Weights of a small transformer language model.
Training: a variant of Muon for these matrices, 121M tokens, 3705 steps.
Each number is 500 + 40 x the weight over its row's rms, rounded and kept within 0 to 999. Layers, rows and columns count from 0. Numbers have three digits each. The size before them is the row's rms in percent of the matrix's.

# layer 5 MLP up, 384x96, rms 0.174, rows 100-182, columns 64-95
075:519456493469477458483569509494427592449448545554498446498491485480448644440498576542494453500479
108:510507514479565435452489540525513495530487546426467438450479513531509455529572533572557402477475
103:499435537482512494487532501481468495508488505552495554470474511484563469519508525532444479575525
144:449558480542493481440477469540510514526507460575464483463500505453500525474511489422470532489509
124:508537494557462515494436519484475578436528457505456465507507491489530458487480514537512432506458
113:482548507521462498491516500513550565471595510543462496526487484509436532502507496549478508469534
125:442514551505540536528533475492498540607572564561515566596490468463450539497495479571493510484477
110:521517469468525503528552545493444563548457499517449471475431619476488523504563517487517351485568
131:482503424482483556476492445505484518497544534516391475454456522560552546513569524520541525498556
091:529574458522478528523505508455505624463510532480546406444523502536487553505541564500487454457470
124:442495554497494532461484533570539540535519562563492521497467528432505493488501476496565560524463
104:430493516521541506542507502515500565484441454547485541478436416493530472498554465469502528439480
127:492575508539542519543479542578494527490543578503526491493471490473500520475530436537572459474445
091:480561500542475537432477505514518487462512552564536456460541483547476527479473499539496471535425
106:436498514515491558569493481522554501471468590534443491607438469486505507480517437597510543553470
112:436505456506475439415509556416550512494484473483431513539425451554464536501514564548520467459479
095:467541484462478495555472538471504514468484512550454484531509508522546569449447482490478522516503
105:467508531464483501498537546579509474467455466524453520514449524461560478465559528490483595465489
060:506552488514534458608492504445545511561502551530494520508471518538516566537516479567465464486539
098:484543493534564491562481520467486528523425504521548538504456533500491543494496490508458467534475
104:562565519462511426518493491474410477514471523516535542513524482567550430507489507457431488479454
095:500483524508496541510485458551529576511456616483532495495474457401477487482480498512449508462496
100:543505469423508473513446537432508505447585473464457544552533526524551498529473509522545429554444
101:547481446481502497457512594508510452539494570517494417437542473489497516416456455551476577446480
093:481474456479595464472490544539534526527491490522524543504515482477507452548469456466591446543528
085:456472477421455392494502577456579493473514503518462566567478534529460535561474496524498499541550
086:507577525470449559560484456490479552493520490513433446519472440406466525492503470482513509540491
103:448510511440500497502505448471552493509512527399466549509512472524433487466553535529563434382481
111:507513543513489542490535564455568546519479488523449431519492465458497444442498483435509517512478
085:520500545531426471542573456466486522456522444557524503463502477553512533533611563500537478489464
091:534553526495550507525431592520503477530447514540491550498505558470562508451511480468485472495537
113:527503483507440473487532487573581444522451527570513518497539441510462546515505477475565469582450
066:428567509441590539628530533482577463463515444525502467529469503471483472466501441535505466496489
113:532491476494477492543506500510419518555534597541547496485514534512466534506477489445495459515512
102:497509529510541484563558446548476560478532498567511496474532469532514461510472475507479485546475
113:466441561509537529480516467463499573498528572512466508483554457526552484551439509545467469442472
078:520512467565493516493448507558504531496523534538485441437480518433564496500422468439532556573446
120:435488417546493510453404492453483527516444473527387544551514478504475483483507498499520537454510
108:515584511441512544534500541467418541562511476520506478575504432507489502510466509477513514437559
115:450509524515497535564499542487530549447461515606463478507488470541480580472463479510508500521467
100:520490454473548500451536502507545484532518485531519517442567500520548486489554538571487471556485
059:479535516480425459527487579487539492423529564480422464537433484463470485515529487471480492526516
070:447477508543486529553511514480491575483516509509550533604481435457511446506528498468516481493481
103:486549465546501465517500535435479520405509433520534442499520446557494495490509569514523507509438
119:608569513503464535540447567459540523472499522538529462509451456506492572451494482550499511414471
053:438466566526455508457513528451410544482627538518485496515484517476531565512488521481511413519445
087:517538531518482505495571485438446478451496466538513539476495486487465547544494501548469498498500
109:517481453467486458597443500466531475465493525545512534535463471498406525476516515486518514543496
113:545535467510443466514518516455465533465450482516560562521468550460473532521524453444427597541520
073:488544516448434495533473497434509536551532452522550532485538523532522519520496581450472502491572
115:480501397464544470482534481544413484512483519509487542481461452481518452488506502555572517417500
096:503453523494459463489524526462496521480517429444465527465566531571587528538497457469475528559476
097:467475530517492477539446534545464538525530449519505497514549456487503454545559482537506553513468
114:494475505504508500591514526530487576529545551572510576528453465519490478462607491441465532478514
099:446465536496521527441470515540469524435554502533452571504452504527545461471574487618555500522510
097:430489453484497500496487536496629490482481483507500519474485520511511493467521574594484582519556
099:473498435504504499460466515494508524459545566525452509458483491475515565486484543515500485521514
068:503435455484549464543499572480534453508472543576467522562437496534500545493484510467496532473539
110:528500483452483405502508527509458486480477517534435490515496497487515520484534533475530454459514
086:491504534623535505544487487479519507455580505520500507580477560444531515479476496489475404573438
056:529488497483557536448492469437488527539539518551578489442530503505502531502567512473511443536459
110:487534539442508484531425562519535563473576488506490539572508538503491530516494534482535422528510
094:480551532488483431524518454441479545475579428485454521443535472441487489508517482449443517560469
093:516582476537494418484557536520528519470562470532547474458480581488561494493542492446515543462548
074:525479489492540482537481455491503526451507508531459556494469498491538484513491458540477568515570
096:485562562516428488500478508466445599436549465519477548518558474515492390494488509531472522508437
101:558510509477506498532490492487502491471464504474504526469485461491546492452438519570527586497486
097:502457481474498491509546515543487552575498540477520494439527536496497530504466462540482496496481
074:459496515464503403467502512551482540554532556507507543519506505571489497461511476515546451467516
100:512507495498498465486448487585491564545511468460470521511564512478523440543500473470510505497518
112:466524435491474536463470578507466578465519593435488519481464486604511480433471490588536515470455
104:526534478513531499466521578457473472540489458518565481474524485597593541540459482511478469505433
073:504521515520438555447479581513489500455468476519429531464566567511555508524503547521491477531545
081:518453550510457523466423481465469470449546532455497434484460487573515494504488477504439449538441
118:488552513506517532488447554544518558509439480499433518567519432516517490473504500515489466497516
084:565485482493469526543502480423510539539490535479528480465511478404490514451486530503501511481475
093:478527455532503528476504496473498628498570397412476518554541447517496481491542504518486482506502
104:455497507487466493531522512563540565562493521541441547478446454485430471498545532622490515519523
066:433571556506532525469531449449463498542478491498492500474535498543526517571583513496581481559539
042:452493526483509510466436515465485488489529485488487500499600539552496481490513546551461515513407
111:529570450467433535481486473457500511491573507500468450427463504507562527550499545475514488532516
081:489515487480503502419489503496533514508484513495479465523524423509513496520470541490500487600504
099:477508497475498481487473459430569513476508517519508429498533523489526505530526541467505460568517